From a checkpoint of a small transformer trained on Wikipedia.
Architecture: rotary positions, no biases in attention or MLP, untied embeddings.
Training: a variant of Muon for these matrices, 8484 steps.
Each number is 128 + 32 x the weight over its row's rms, rounded and kept within 0 to 255. Layers, rows and columns count from 0. Numbers have three digits each. The size before them is the row's rms in percent of the matrix's.

# q: layer 9 attention query, 64x64, rms 0.219, rows 17-31,48-63, columns 0-63
# k: layer 9 attention key, 32x64, rms 0.222, rows 16-31, columns 0-63
# v: layer 9 attention value, 32x64, rms 0.211, rows 0-31, columns 0-63
# o: layer 9 attention output (transposed), 64x64, rms 0.2, rows 0-63, columns 0-63
# gate: layer 9 MLP gate, 192x64, rms 0.268, rows 0-18, columns 0-63
# up: layer 9 MLP up, 192x64, rms 0.244, rows 0-18, columns 0-63
# down: layer 9 MLP down (transposed), 192x64, rms 0.275, rows 0-18, columns 0-63
q48 077:172167081133161148105110066121166126140119119114137141153112170055121142119119197145139161114153135103136098039121134206058121159119098145137118171167124112104100135106101136113167180086147119
k16 090:122138164108146119208136099132178142165121102090101131193133147069147140137095175140115095065113128107100169129143063173088155147135095109085156132150196143084136158110089082153105113128146091
q17 094:080113144135124144142142088118035133231123130134116177169149052134116202088108129113147148151162065131128141138112135169099142107122123123157154112110109173157098099149144100089096129116121160
q49 068:180129107103067134059089130091170086155114106122151185125184157133114162109102079158208120101190127140144138171147110142102141137146142085140105113137122168075156071122145132109083107150099146
k17 086:118137103190128133084120144056159109145079170140113140172107190155179140159084128164132107112083107123154041081123116102124140188120115142112154111129115091172106127080119128152156196144115149
q18 105:113103110186097139079081052133104115162132103130162126131123139155155176167114067127079123099132129201179130134152168121053118152191173127113116111087087142173142119177129122129111108107153127
q50 087:125191123122125144087111161126110104149123126131113117127136106073107119136138153116086154089127180123050117088081071139133182170189104135117149120123181175139110131088098194100178115100113196
k18 084:132152179155163077138092144085215120094129100113133079138151157155149109140184144119180110108068100114169215104114109117115144102124099067161116085125111082110144170156148106118144144126112097
q19 083:159176114169107182096109123153155133086170135086185065111093134119087134122120143135137131102115182148108128098160163139133058157109145108102100155154125098108125217115081106143123165124135045
q51 083:150131126127166084193181152144140133119101129134090133113102185149143094111127161150148095194132132140103171098056075069177140070138079143160115090063130103130133078138160162099113131138117144
k19 098:121182113119137110131151093149104046114206122175170105093146101137115088148165167123105150108179153183165099115087137110187148100092137172134169116063116155098137107110085143096112121113166111
q20 096:151174116120107181103114183090129149124134135087117124170168122123126199183129134166124128107121090071128079174122139181100115152094134148061155152164114111056083152102083161130145140114071125
q52 099:105127112099074124132137164088158129161130148144037144107124144112195138135108104153208158126147089118114103171089121136088117100147153089173152116124111152162093093187132048167086142124125146
k20 110:090119116084050082130185146138147142143062167097148169155116131125160183130116075119194138155116110118084088137130100176096108127134141141141174101131146085174088143144117194128088166151109115
q21 098:161152091146160150162105121148171142151115121095113119109137065142142110138175083149169129083146153064150132142138094089125171093092058123169093146053161178150169186121135124105084157154158116
q53 101:126193117145135082074187135183165126111099139148138066150121143087178093136136155101032150088105167113114124074151148098120128135096165109111117152141061150140115141145111113177127120128185114
k21 092:133113147142111082136165148142140141171101099118097077175094158077167157108192169073097137142130092115151130193174101107097131142101143193114109069108125126148115161104089140087211123117129146
q22 112:186093099153165107151167104170127105107115098122110085112094187146109092167166184170074143094157146132137098045120177108152100124094071172141110120140156124141172138117106117146184088101118121
q54 102:101144155142162101161165159179117149097134105136139122136091133131155136096171119056055132099144179145133099055070160142178131095113138181136074093097127130139095104160079086168157120157148144
k22 083:144145108147127125063166129219119108092179139092145144104152093075091105120141119142107130097156177154120090123094153117147172130148141094196061189119147106086097084132129130167140098094113163
q23 086:087112125080126129124173148194189146100099120062157107132149137130075116163109116102153100113121138133130149148138196129143123123096109131166189132110125210155104114137081037147120178103141139
q55 094:144124124168130144155088108133116114115149114129107173087168167170079105166179123146124081116087091140132099064059134127142195156080110155058140124138158141160172157145190101139098119122074131
k23 104:100120129113076148178163157067123131161071193113112134185166081097108152171101098140130063126074136140140148125163125166079120166148112149109121109187139128122087155105132067150093182144128124
q24 097:140168117167139077103137089110123130063153080107096123091135173156112163124082131163088184118082148155115162110147127188097157081122122128152144155146060082117197101129153154197141126114128104
q56 095:137058167162075115147183137100141129137118180143120144073098125160107058080179116136124120096119173072151128107161156088213158119125161157132137117151135100140091130139116079104119141151172089
k24 101:092078182129140143091196095071135139158113123130146169123131092093134161108080104150185140151134168120087168135159070118081158114129119126118175074169159133187120160075085122135087118168126133
q25 107:134101114142150131092090123108146098166163107167122105147168118163117104175208134067144123140135108083099133048134107139128149139206126141110178092121144128108117106165078155203118101168124082
q57 099:147107106165166099164152140125112198130145103115141183131156158131099127075105170096072129102135131168092144129141150026123098122123156209074092157135112083123131150120133116110105112176082141
k25 099:094154155163126108149097153172070162086145116230092147131117165116081158083128124154153061138154110162131130140108178121104155076111076105115145089114151169115073142160128108126117107141160174
q26 102:157156184137141121109201105129135122165153173116115173128074107107041168096114136166134156120126106114114145133139099121155076153121075107170168095152185109080125142154128126078105072109097175
q58 121:121092099112117115158176116073159155166148078108160070113223096097095102149152119159132174110145151095086117163115180114134104116118113196130113076135113123113133119173089152132135127139108205
k26 103:160156149111051137104150088135137143080118110132102081170109101145104137224106122170127132146137178144137108131105161125168164096093109141107153119153219105105136098121067159133147145064118144
q27 101:118154109123141109102120171090126076119143038130127198109132153147114113119082099132159100143169107150119188089153099107140148122111145189114106128146106110152179172178104082158068112181145078
q59 107:110121122146128119125160129129100134119104111113117090140108194174154094131137085086103084162105131150083133155111152188190097120115163092084087122125206103127175131174155127215157076097144117
k27 099:117146105099090159158132127124154100132075123164095144083175152075151129126107134115114068078164160086114140208161126175132111088125174062129154111158071118106169177171139114108135085163150126
q28 099:139092073135172122122193186147123053181124111115110170074132168098198126151159067128113101152063089154109157134146145161107134087087114112136124172107115165089152135134150156117131110090117132
q60 116:165134085042164130109035164180131142074116141101110093139124148084100137168151134171140154123154159135153090128142133142149124111113090155124107089132107031117157134137124129175149126171144165
k28 099:155108144157138118115128094148129114179078119137142103187119152088111117188096145112155145162114121093113115127111210170102033082126064132090143144126121148092168138096129176170129121188100125
q29 096:157092165123113061159120055154111123112065116102131133098117137144104161124104181123152140181101144063132119153122193104150198175156144116069088160146165093138109072170156119132124125121139125
q61 112:094093144160167126124095134117161117095119160159151181100133111096154142152095097136076051134129098122126090118137121114117075151091107190150151145085170111135148080132162091187105110213178155
k29 088:128156141164190120155105081132102079175087173132086156103126142147076127117131038182143111133139086138136106128186103145163134106143134135136085105127191154136155042109160126136150108141095096
q30 110:104171118197079180099118129082146146128106173164164153078134205127107094078123139162117149145091119134129129154059092134094171136105096144095156074079122132172093125134131102134137126164125184
q62 098:124139124118098057099109105088145116158148149099177193222165148145160186115142116117082153098139082156088119164113151129131167170091102120129100184082100114120096148122138134154108186139091115
k30 103:068170136165143127112154162168152107107181030156107147121105152174109128110167155089083139158093150144121137102180141129162083104131148161145113180180119127149075097146128094086110120068114122
q31 102:116112128093095172179148104115135133154114084095123130120187124099123101109119147173140090198101110090112119118125088150157114120162089202092152089104111188177129183185131156137106094083182111
q63 108:104128142118108130207119169094135126119127112131125104111176126165115103073109123151161099173126083064110089173167143119107176137174121099156075038151138117169104128140107156149126208108150130
k31 111:051107070151154099122116137149174104069142128096149100110140161130111082157145166130080078144150169143140096081080102118216095097136119107161101136152168133129156154114132172109128114148139196
v0 092:128144153100180154124124134119082088155157078114101087140099126128065136099107087136103152126155079104059193192134125124133092112138154114104104156138204102118101176100116196150125150134163171
o0 098:070114115129124100136196151108124159116074137091124157119104081187105112102161139149203143094099158111147104105107144109126138084066130148074177120133131167189131167104142090167196097138143124
o32 096:159165151097105113119094189123143192114088159131150101123115111101124129185131115092090163172138135133110124058081071107114175149177104122205139151126081112133130158121133182106126140071081160
v1 099:134157116150080118127147165158133183153103166133102072148130131157157154094184066126117140144104117116153081094072126140206054132148042150122111143113108093153120133109136171162096095138145158
o1 104:091130103111117149106093129110111180159135130190203082135167113140117125101124094174145152117133197142131121145128111178094116060151086097149099143154160101111099153137150109032129119105123193
o33 091:150140163192099101192160118136145109151124113081135134107114127132037111125124131072136064176098117157142199132171125098169118182126112162158150085092125126106111156116076152158090098156134105
v2 104:114104127123103143096065134131123147075131125122110144074113105087116175118083131143195145127105158149167115130152147076214159095214086130098133129134109117109137196186089118174132138115121147
o2 105:149120108114129128070051182175170078125092132127097144127150072118123149142142089073044125102139098119124118174117158172146133140087182113184116140149121152172130204123136125131087145131152118
o34 098:174106172160083078152118088117060156088200133099080146125105178109127127111120148149218130165136136114126127103079104103115184079154120174137153108098135087088119167127145166114146147132135107
v3 096:057142114158108123115113156080115127083132081096142173100155145127177142092134147142139163130078102160064152136121116144165120071122148139205183103133146099181108155158106090153108125113207110
o3 092:135157096105192108093132133143105220131122173097086118132163095118134093055122101152074118119110142120149139161107079125144140149080062122114133172138083142161173107107155163121144152148126200
o35 099:105111114142082164082139097123131173124122084126173131162094108156139091134116099100134131150140137085143153151143208127116113082134200129174111205116087105082088173164128143175157078088131088
v4 111:106093107144088188090132170120109100125148093184101124069132118144144117170156070179158148148120132142126145146109156160083073154139143110120131139196112095139136171114075143132103201073072104
o4 110:167094075082129109083114119147153187092135109111142169168066053132123106126179129133100166127129176125185105136157159117120126130122186094100135072138101196125174097132136142116163124071145124
o36 105:127133141163123138155099173092164101097180173101151093104196157074135130141077127074127074144101140109135104104110081150162137118121117120096131140096164114103107190166149127101114214146185087
v5 098:150088163123087109139125149112104180117153120158074130127145123146124158145067187112121123175144128037115163097089195088143110130114156180091143091154084146072119144149163163127103095163099093
o5 104:075112106099132121109140202129169100100077109101168142202100137123129152144087071112135151091150163138164060124110131166103160091146160140143119153131144111198146109125086149084110154147180076
o37 103:154123107109099168196108120158100157168113156110108112082115133181146090107197193122113124180076141123105153159140136103153105151135087077085103086119138110092130124109172049149146162132113177
v6 110:116114134160075186148135167162146091112067203090167131114157076173180115097121097084134132158109114114196138138065080129145175110143137118162118108110158124108123098132124112115060154154162143
o6 089:074195125082175126100136087121099153163176131132080105129144141123182065087093105113135167153156143169089096067149183127107112112123161122168131147156111116136122134172181093115104180129080111
o38 111:138074199182162154118118169128142120154165088130166089145084122099082118112136082165177102121110118156127189119185128136091120119097161159102079162154131109072154121139073143139119090162100076
v7 108:111147133165133181109126146136131060161158117121163200109128192137107153165104111108141125113075120115097127102088124186170130116169144083072133080116089168116188162135136082151110100061125149
o7 106:160143083098097140113152132162132169113123204074097162093140065105112147124123182173120125122082165105077091123139087082084139144150129161157115157136068157137133085105154140155125159113151207
o39 111:127119154165137129160108124181126040091092140105079148126113192124111087087142087164114148152172112099138179165097149119154147141117187159097143041184134115089142165138120124142108110091133104
v8 103:075164137136083165101128073077141125093090104105152137121166144194092183091103124171151105115189172107105154103123162125120141114123112166122090155129181143110066183121131167077175105146130107
o8 106:123091186144059096093142151121139117076104143141088179212110106155073119101101081102134118131137127096174108117115113161099134129122137207094154192135132140122130168167137113126115174177089118
o40 111:107137134117185150160087149115093142183112087139096126189177128084143138113141145130106120095114146177133134127117144143150100148126082067180152069162104126080106129105086192102193091075145166
v9 101:185116168167119151147125131101116123150115102197163125095062084161130152121157167132145143110083176064065126167084132162149060136180151086120125138136172094124148082111102112162107104120151147
o9 104:102137124067127073211154125141187131116080131128164124109140070108090152145075125127163114096089184153169154165121106131126145121093168135182101106131111145125135102131067150136147138058163172
o41 104:171146131144124162103110143118131161143154146097142073141129151089104112138116151182120157193142105084112147088097131068114142117166108078091178181129143142135110180130099101109040118211112100
v10 104:094114083138146075097123162142119136234091103107155156076151123095089084167139138146162122138167140097138153212133159124139140101139118183127104142088117133139159114125086123100081134151066166
o10 118:160075177124152072139115081141109126143125171112142152109135103118149099095182126112123124111159151111044172096100164127149131135131158116157085069153206197107116075153151093104119157165137106
o42 084:163100135148125207112164124157141211106097165127081097144156157149123175134101149113105119122058126092160106106105110104180184127088183121118103123105052101151131121131118116161129152094083161
v11 105:141098125086168132076161139146156099120142131065112123162115147092145156077150174126098088158129188130133115092151174109143158114169187128092015127085115094145121129138133125174182141120109124
o11 095:121242152179083129153097123158135091128183151149099100098110119159119177114085120116159127132140157072114110168110114146116161160128154098071120147080162094158062139125117166105140135107078130
o43 098:157106120138116114112085116097094128122142160080080164142139079170140117124137135156090108136178160140098080102129144140145143055134145167152114127199164132181170104079097192067092147098133182
v12 101:139038123130065090129152122079194082094141141107128095127116138120068135163159114132136068113150105116135141128180093087150079182139166121133171105116113134150174109132116162133145113187187134
o12 093:110145075093131172121135099149122094100135085124159157109107127166163117136124124117066191102088118163106119154178078175174154127097141161125140153138170088162048136165090085173145165076113129
o44 103:150109095107138131111141114120160111165110122167118066088147138100153169178142129165199149127118091039159092102098146163155105101152096123127103173113087144107153152057108135203173099128133143
v13 092:130135102218100154167137106111109204121164147103116078132114188182084125114143126120098130097105064133172116145130073136126125122121181140117103152111149105081123139091113106086138195118122191
o13 100:098101135104070122145143156086191199156113082139147151097137123126081153137128202170117142157154111139146133041132112122142117119118135105110180124125118093106088106177187079182144105083141123
o45 089:087152158155063117141150132089092150120095116116118118131157154092180077146156082126159183098108172149152144209118129106087125169127115165067116159101131163091125155081109177078124142163085139
v14 100:097151181138139093149151137130191154118168098128136173162085162120134105130168104094180058152116096181149112127060082085125106131163056136102132143094134104136166070106106132125153177162133107
o14 105:133113110113156152185162115122060117120141176185138179102140174123120109079145155117120110107117144192164158151146129160102074113152151102156103187104099085064122071164149117141074121079106119
o46 096:142128029163075127044129096100159145089148112123098131102138141142133160174206156129158126085067120125083187137134122129130144116186102145160157090124132132128110179127152120116128107176115126
v15 098:147112136131130105135147149148187098121145055097096169105080108153184185095176126130112153076178125084131105123161117094119129100132135188073100134078149155135128126126161094099120097193107191
o15 108:091105130091110113138143107122170050142205135140156090188106134113093144064065117108139113118184172124105121150116156135105144144102153147175181186110137123089080126112132154151115099130100191
o47 090:144130160153161149103141019128112176114060136154089194119141089152087132180167133132137133143143131120110111134094085119168082158079144168090118103145092131152158191121155145117098127076122132
v16 107:148133057146158162112075116131098159075086127152137133132116151149158143137110136041184171166175116188103118200056128077139127135149139139130092108126166140127121151144119108152092104123095174
o16 113:139161141129141077140124152129122145122115157098097136113151107137102159128071089140115075155136087066201114076139174161118111051136162103180145124127147171079209117123139088154162174134104113
o48 089:117101201131121089097128111063125139133138107128133120135058156136161139119159166143126159170118077137090144133212099087163160154136094189092131149121090069181096146148142133084088094144145146
v17 105:074132123129130108177143127111200147129114081071113074137122121153071179137150100154155145138128174082146140135098136176120133138123164109131108083089167105080180159113116089138184135183057131
o17 106:120078100118099168170177142160161094104119119091162118125091079149145072103111155189146182147064150173075082119168150134122121149131106078114183142139143125122079112186112152127125157155122079
o49 105:101139131107121124109090107087092170129158126167130129230161152150117180130163151132099148111175144079187135138090111146145121091126158162102120055138114155105090136123057164066099103146122153
v18 098:112060112090152144194153138142139141130094125113149150081136158068081153097166150081121170128114125200151159112129105122113064146137098149179138101191106150099127096186126083108145135087121169
o18 102:170149162142148147128108089137116076176170151107125046077155137146158200155115150154095095171115162077114117102173110108135073163129169136144105088167056100134159110088142115141099134141101117
o50 103:065149129120110151126132114065117167132055110129177145168085157146116113100124086110118152159180098098122145134088126181145144081114100120205150098107183099109113150184143121122165165095182104
v19 100:160068087106118145147134163128121117110123138074159126170149124168183136182141083121075125124097160125111166179108131128079083118095086111143151186109129120073144197083200110150110140107117092
o19 095:152125114155078122148128078115114137121108093145102096093087116192131104124145092165105175157153168186187077180152094095123082109133140117101170083158143155102150092101138176090194111170128115
o51 100:123128159104173158139183154112146085138157139108134101112142146147104163122138165110162124149163112164092139033109183123114129098118121132103074185104122112087136192163144064132109126075053154
v20 099:062139108138127177134112183133139149103170135128147106128191154081210138095111124089145124066138131102088088112101149106115129127133137118130172137169078127102125102144155158069133092083108212
o20 087:141087148139143121063154109094141161071164139119058097162107142167145157063143187113115091113171149104166134141109142135138110095101177087146129146091150139145152084109117078086121141191164184
o52 110:155128098106147130171102144115089087125096080105172177099164182126116045110155077135126169145134096122106115138102104136135083171094138159121197149161198087116105127203116123118164107135144121
v21 091:168099130124140145123113115155179127122104113103218124085142089127115144076104089181107081087108086149162066123127179103153124140123171193132176106155102136083154096093186150120144117175120134
o21 098:092092156147152085094145153181096102113108150141140156091133195171159134129112090035111158132128155113041125155139124154140140093106166159125194159122133078099074140095160129133114145116162127
o53 091:082115157069132135204145084088139048168182092101166112151147125139131100157106164168106123117148137114190116137102135117112114157114076101178132093092121127124149168169100086149089112171163151
v22 093:149121098162155138124150097167142099146116089059135124160132165051141126111112193087128102064122148112165171110133125136162077139117158124091132129114182076140106111168109172148101135189142057
o22 105:131143096114142103197178071158122152158073117123112113159122142162147123137127136083120170135154122070109109093125138168087083145117126138149120204115146106200060134146122154138080136166050118
o54 102:095116146164094132053107165096098145120162097173159151081183093093139058138161149166116114172125146127093109135094094082133158116114104107158143092174125209142142124153176138125154142066136122
v23 103:151097147177176085065100148100131142121091124119085144142154151140137089114147099090127165146201172148100136093178111113122126175201139117169135094151156108073158138119169139094082120107091069
o23 101:188171147136108064117100073134135147123119122133160101158132138150147057072079108144133047145170107109169093098166127121125121184125143095163127166138170102164168141087115165107112187118109110
o55 101:070109082082181108115129195129149130080124182155164181071120176107160181115174144128186159092100123174119095132131161145117150098133117105111104123105099131095113084105112131138084110121174180
v24 097:117140143134125082138154095103111114184140119106207112098101109133125149121136097104128165119133135077178148086134110053124162182147108147043146174189148109113167084150101099139149142146175082
o24 110:129142085126147137158156157164128092101135025161141104116160171127162112143141168122121123036155108142102151162086111167138140123119189200119090161165124102122112123106141102132091107132118056
o56 094:123115144115134155066113127124126198140143171140084128123098177044100096130105116174157149160112181138154120078135148076126113126098087070126145073105106135120116206113166143154119140174151169
v25 100:132128084175140103134151064133147174106141128145105130087145139141086159121130101161179159093074165102087183133064082108133183171100154135135126140130072114183087156065137124122157087153103156
o25 095:089137127145115110173111182125080157099101140067092121121135134069068079121106172142113161151153138114153158179135108067166165166194088131104125131155136139131128105195103063151127112149162104
o57 102:171093156131134111113135112071147141148172058173164125133146126161113101165124181119122145157117121150188106163131089162121126088030093137128133079146099084092094139099088149140131163136129199
v26 102:135113118154108095094089132111184120140115131133137118049177162170151143149133144138149189144124082140127126091123163154111124117189132079075177109074140138142044148150116118211116100089125123
o26 095:160199159083108129073146153142179124123119163141050158120176083088124121125151110159131171127136172119161091145131094102096141077078120136160068110148155171117116157075098146141114168132076132
o58 099:093142066149129111136143116129142103117162122137143111177068171138119071073074157119132123176096160131159107105139128112101148182151168175079152154069055145138125072112155171117138133130189147
v27 095:126118113160102121141154139104092080163193223110111165159093157131167155190111094111160119123126155134151110107138154098111080126109132204152106111116167063102095139110098087117171070130119130
o27 097:167092128166123169097108100157106105146114100157150094114134073152139118148179046129110123129190129109152130167157131201188073143171090114140137127085078097146157091156112123118152101075113161
o59 098:123141111062160160146133070095153127142135132090103118118133151090147129122103202191126094111097134130111172134144156073138140213095147178067116118188135171127117157095116142107125088127069151
v28 097:145124143117123063138122120066078129144203097181159115089211166135120109097150132131148083206058128139166135131147104117141129123100091169089087111125117132102116143166156102164121135160122164
o28 102:119106143184097159137121152192104148145076103131055160086189112115155176192104103112128152108157156146141115154173172078111120098187139106121055150104083090114115119094148103132152111130142120
o60 085:159141055116083134164124108174107166179126199128126114136106125187104115145176080036160113118079148119115132158072115142164131127119125163149107123127126136086069116117084117149143165176129160
v29 095:201084142133125106163116113125067125151111101110149114131161172088141133087171116170188094170148145082143149101098116096194116106089161106145102137133153142098141117029112100108163164136170126
o29 095:097127134167153098203079130091119157145091094142148120074156132194167160143130109131112143115146137149185165074117113086063122185150162131101134136121108075119135142157086144109068146072166127
o61 086:143071161103101138097140190138133140110125184159121147167143129079149139111074112100100156105075175088127107125088086113209159124116154139152089113136133116110113147171137125130143073192073187
v30 085:135115188125143147076119152106119103146202105191113115173135135103108106108082129135139120101111164130164101180113166119102147140125105100145105106158202130147121048032127120143113093113155171
o30 090:125110105130136116126145102155125157142118131141082143059104122156109135120103139096238104120079160107136213137155128133163127125133147116109119107096139072148196145118069052138122123160158176
o62 090:146142147104126173128098094158113083087144159086149128121143079117124137131114122160076190111074086163144072132095101112133224160151200116138146133160158152114134069117139157164086103147130092
v31 103:176083144171120136122056128055153175170126094165143151153157105148121143081118129118111153099172142186088107116126095114126116124079088119142100111092136169157134186189125082090112186158141120
o31 108:144144196075124126118152127114089149118140106138104107129095112192072125143122148152085100140118093105151080135136133122093162147128144148232118177181128148064131128135130115169104037121144147
o63 101:088100127148136120149140106164118114178056127163106163171143125100165155155116080065156133097150115168101103162110182121181168100165116072074140167057101141116132120099130154109134182157094116
gate0 106:124086176084168142083124205126142101194129134127175105134175169162092130103100112190101147117160077101152071131155147108120054097126107135149127185092117138158121077136119111118112115151107089
up0 113:121110151130177079095123104163089125146132098160147172172082169199080059132159129109161096172100057112153130096161084147142177160121125165081118159124127113142162083080109117124106134118135157
down0 105:108120070131156128124111080171160160096105126118157089127189071108118122117106099174129121142076107201178166148109172087102157137134120156118142123076092201154135125149147182150082126125074133
gate1 109:134126155158112154136109161105156096099147087134183122125146177105180098117083113170124118096092176156128114127132156079170111064073161198126162097126173081113116211164152115151090115140119112
up1 097:194111181081172140100154108097168139075130124148111149065097140123125151149097121143086128052159162121093129120098124109160159102171156171095128148127143125136109187045151134106176139121132077
down1 102:163120160154137135099130081130052134199111150124071124194112140087082138155129139099140139155090083095086139095157077110125157088161100157114168124163132117119143122125063148157136151207131102
gate2 112:091139101135144143079137097174166123124180090097127159182104186141097090118116146120130156159135141088123132109136159104130150188107155085201130065150047127137113131066120168135117089149131176
up2 110:055124125107148128112061118110118159090191194124133136150129106126075157123194146121120136041145165136098102180095129115090090123166091146135164157115138081148111130083090140135104135104086158
down2 111:165124134161122120117152076089117096076125157103128104148112142181145062181135087123058169140114120102124130127144128185106092137123142174055124213114098134112148106127152117203158121124154096
gate3 114:158132130093190117144114127121134110142123090101167115101102168150103071195074141110143096181180156147151166123152119127106098173071081094114128068171124134099150179162171113162156072115107142
up3 110:081150163064112126121149163141129165121163123068129137172090119124101127199166133134131201137147142147049151119124124082099044111133083184150094150129144116077167144138154114141124093143147140
down3 116:100148131086143106111119141107079139108145122076140123141207102133048158106200124156131148153125142128096105151189170143108071130091140141125158114131121085132177073189107130128181144123178167
gate4 092:104119115188129139173146175200095074173123115097135068112114097137153136138135148126119111070085147151082111110124076117170154128117107187133108104171117114096183140112107173085164118195125095
up4 097:127176158137167132139139100099119156119120124176110193100148112095112110078121073135090144123082112113106151151162126178141142150125106058134047146120115152152156137187121123108158220089134078
down4 116:148119192064199150111096059138157173129142119167112170116115121147120079146122063084110159118142133148116118113136134189129099100172109098146102175123150108120069171150132137152097183083111102
gate5 095:130047104161127123092156132124121190099193128123136094152164154095124089101125120145103110134116193167196163166095155114108117130118102155182081101145116115064174112137088097142112148128193127
up5 098:128180086140147110159118093113143173097103160152146142119145135062121077079097085126070122108145176097094149142137171168192095165112092068135071099128128141162129134094157120118152174096183140
down5 099:094075146139140157087150078185125096135138072102111114141153143138124119173112144176148131169106125179133113124188101173047108130116173131178097143139114076130113099125110112179051160120109164
gate6 120:117109167128116130068165156134096153138183163172126080135059175147064160118144145132107210093201118095140107078120127136094131135164124107173123131122151128141136113124096055101138151176112126
up6 115:103120124115157166081180141155107132153095158112150158135179141174141100140103100132090091188075168152062179124111133117184170115102090179085080118117112124098106059127107145175126106108108100
down6 111:123125146146133184170152116141167056160187137131140073122128070160128175079135145157131155103142089056149158130113134104120071125075135095147125158113130210144130106124143192125083150140112146
gate7 108:173124133127172137121050119175114112066143134111141103183135138130121104128159094124089132110154140080130144092113126126116172151131065109164138091165195174140095187141148099055127172143185136
up7 097:157151110133193121136102150134075053099080132134047199123136148128127096090150117082138093123141121197112117127146084168093168114086095111175142148082132116140145156115165130134116085093145163
down7 101:185133119152119126201068133157124128096093130067117107056145150129139088157140116127122127149117100133153077119124173095181113142165118132116169130106190170218092171103132118151118087152105103
gate8 113:107152130153183126142053089139078098144106179174140128087108133167134144135112209066129113143169104131131150110140169121216156149105112129104105107078147113137051132149099158105138111136159137
up8 120:143147147121179144118093129117175126120161122141115169070139170162124151127135226139117163155155088082116081071180081081177125118170117107112155091154092117106155187130079142114151109156111133
down8 120:082096168106108115135100143133125143125147084200136099110112184169148097161100131148079080122134053113134183148112128101114131085135086124109110107049177171159120163165125176113137168150172135
gate9 113:106083174142122108106136127147134060097154128134159161147089167107105141187092156132191085143093096160159098060110150102113106134084144101163037137138146133131088166132117190094103122154128140
up9 106:120130144142112115149173102103162139161140222137128125117179141082092082173173159115159131088117101103100194120093166067126122117101175146125172136162129159095076142147085139136099081092111167
down9 110:168156094160155162156155115085134117093089171144067142151165118081156151110149152154198100094186160140153129118118142132071104106141116147207114091121140116085119111077143059139131123115146185
gate10 115:138116117141154069182141178102092083106101119101046132131148143145127108109150107188105137145094122149134191166141186111174101104072132153111170158130162117076091149187145136093133078130156113
up10 109:138131123184072167112119179152139146148139172089162103094095102128145102069134110148150130157095032134104145045154118129174124128128179119136160128153152133142182109155067146138103132179150147
down10 108:130096173153131156109180170087171216148186106109127140093136158074120113118054136126127152153141089143148112088157090122075099166168098161123081133128124158137096061120110085118147120111155118
gate11 091:108081098100116110118154154140126166124107134141169103125105136099095107174102092144139066085140158133124136103110166164123149064055162171129132152060163135110076128212123070155171159146127122
up11 089:114146124138112100075151123096118124143138103123192125125152066202147134115098117121129117157149123201133102129106177207136122145136135128118088095060128158128081191156210135105133150108135172
down11 098:119106081099154151079154179087151111061156139177191093126176140103071126101136092145165172127134129178093136104139137138100130100153139082147130124090113181119084077170141151135145173097087164
gate12 059:070157131126115153110093128133096129153174193208123123128121126120153087118161081122087125212104138104135091124127079104166101082113097090104196118139107193166141156101122148136102148127096088
up12 063:097073186135123125178137116110167130122128090113198164119156119103114122090066105122086121054135160120116135109129082133086146120110168078152126164135149120105161158109159210173185147125093109
down12 068:089210122114119111145144094125150083141158143187172137129091137119155071148189156121172095152070134165145155128123136096104144154167116138093175118134087124166024085113111139111141123119123098
gate13 078:097123111105128098122118160158127154095062142155085085077100161125123137092167135130088081115157158088081138118104085097187156174168117122122140145115131187186195150113098183150084086102132125
up13 088:126179153147115099143127117120168123138171098155085101147095139157098160100183171085106132085176131132122129185166119156166122098079109163087096111078164155064183174118072133142142092124152086
down13 091:131130097106118104194141139141156109139117179115145171108068112114152100065129099128158120121118105130166119105130154101085137134108128091133108184199113079180103095136176133117227129164105184
gate14 095:125103167124155085093121126109070190117087099165073136178129118193119122118141145113135125107124176173124136100158133016125125125119142174106150112146121172146192116153149179115107116122176158
up14 106:141112110177150100092131182135070164085140063136097092134088113103140151159157142070147046089138085160111094128128117090130142137122101159124145141096141131156215114122199131114147135153150088
down14 099:081135152070168162134095113167200163122112143095154172101127147142170132090087112164098202172058139060161158148112099140117106156151136087143135114128139137155071127145076101152123145108120145
gate15 087:148149088191186074076170131111203127088096153061110116097111106153087090143137108117140148162066163141146139157175154093138095116123080112113139119133147164178101084121114155117153131109153172
up15 095:167140079128152133141092091156132152096083148132102102100127147099088159211102100154086113089084138154097160174175138117154158107094113132116110183140118168094070134131131149141202144067087108
down15 092:148149134107231134170118092060101141127110080123148105119092113133186125121119143129189134100136144076058091151140193146146094148122125173084142136102161170163135127129105171146153085110130139
gate16 091:166139123102148125063154160155164132057100140147113140152114162162068118122195133084109179156215154125117114176116096142120136155105134132147091095086131113115101157159069169113159186133140138
up16 091:172137100089146100055091160126118142129121132142120109171138105172077095030191076141121128136187126086102157151115122113117137129100156183090116074137118119150120105123143163102176099157167154
down16 100:052176136148168101165155127127059109143118115114141117167194109115088161097123110119128119203089116078132139218128089088091124140084132119122167140139169132131127096133138132094164088153120169
gate17 095:162134126182167111069161105167149117133139117112121138174216196156078088171102131132173153125122162102158190114099110072082107095145093123104121165148094114104159099087139123151111156128131166
up17 101:102108097146088167094113105206127175115196175119091148098098091162133116134178102093127080142162098110121145113166109115139163142141147149111113128109111135138121070055090160213157148155145142
down17 090:059127116079063117134097119113204131174133104153098160070104134122150167105132157119056223153100136128063139114129194129132135135146119112128107134156149176105108131147157108106106130165128136
gate18 112:149123104106167121137115183119151156138158051135105067096087161083157104170092135118151229134153159149150097114150144117125136141138060128049067166114120161116134151139104112149135126139137157
up18 111:124111127119098075112150180113142151101193111120163134121117133184123182160104134143074081225123106124095174142113158135113126154129155118100115101044099120132134185135169167085101156162126112
down18 095:091166154115202137098096141174196112100105123075127071124118138121188099134114142163136133091131178106103148142103130169179100065119133067191096098159124162119124135139131070096126110115115157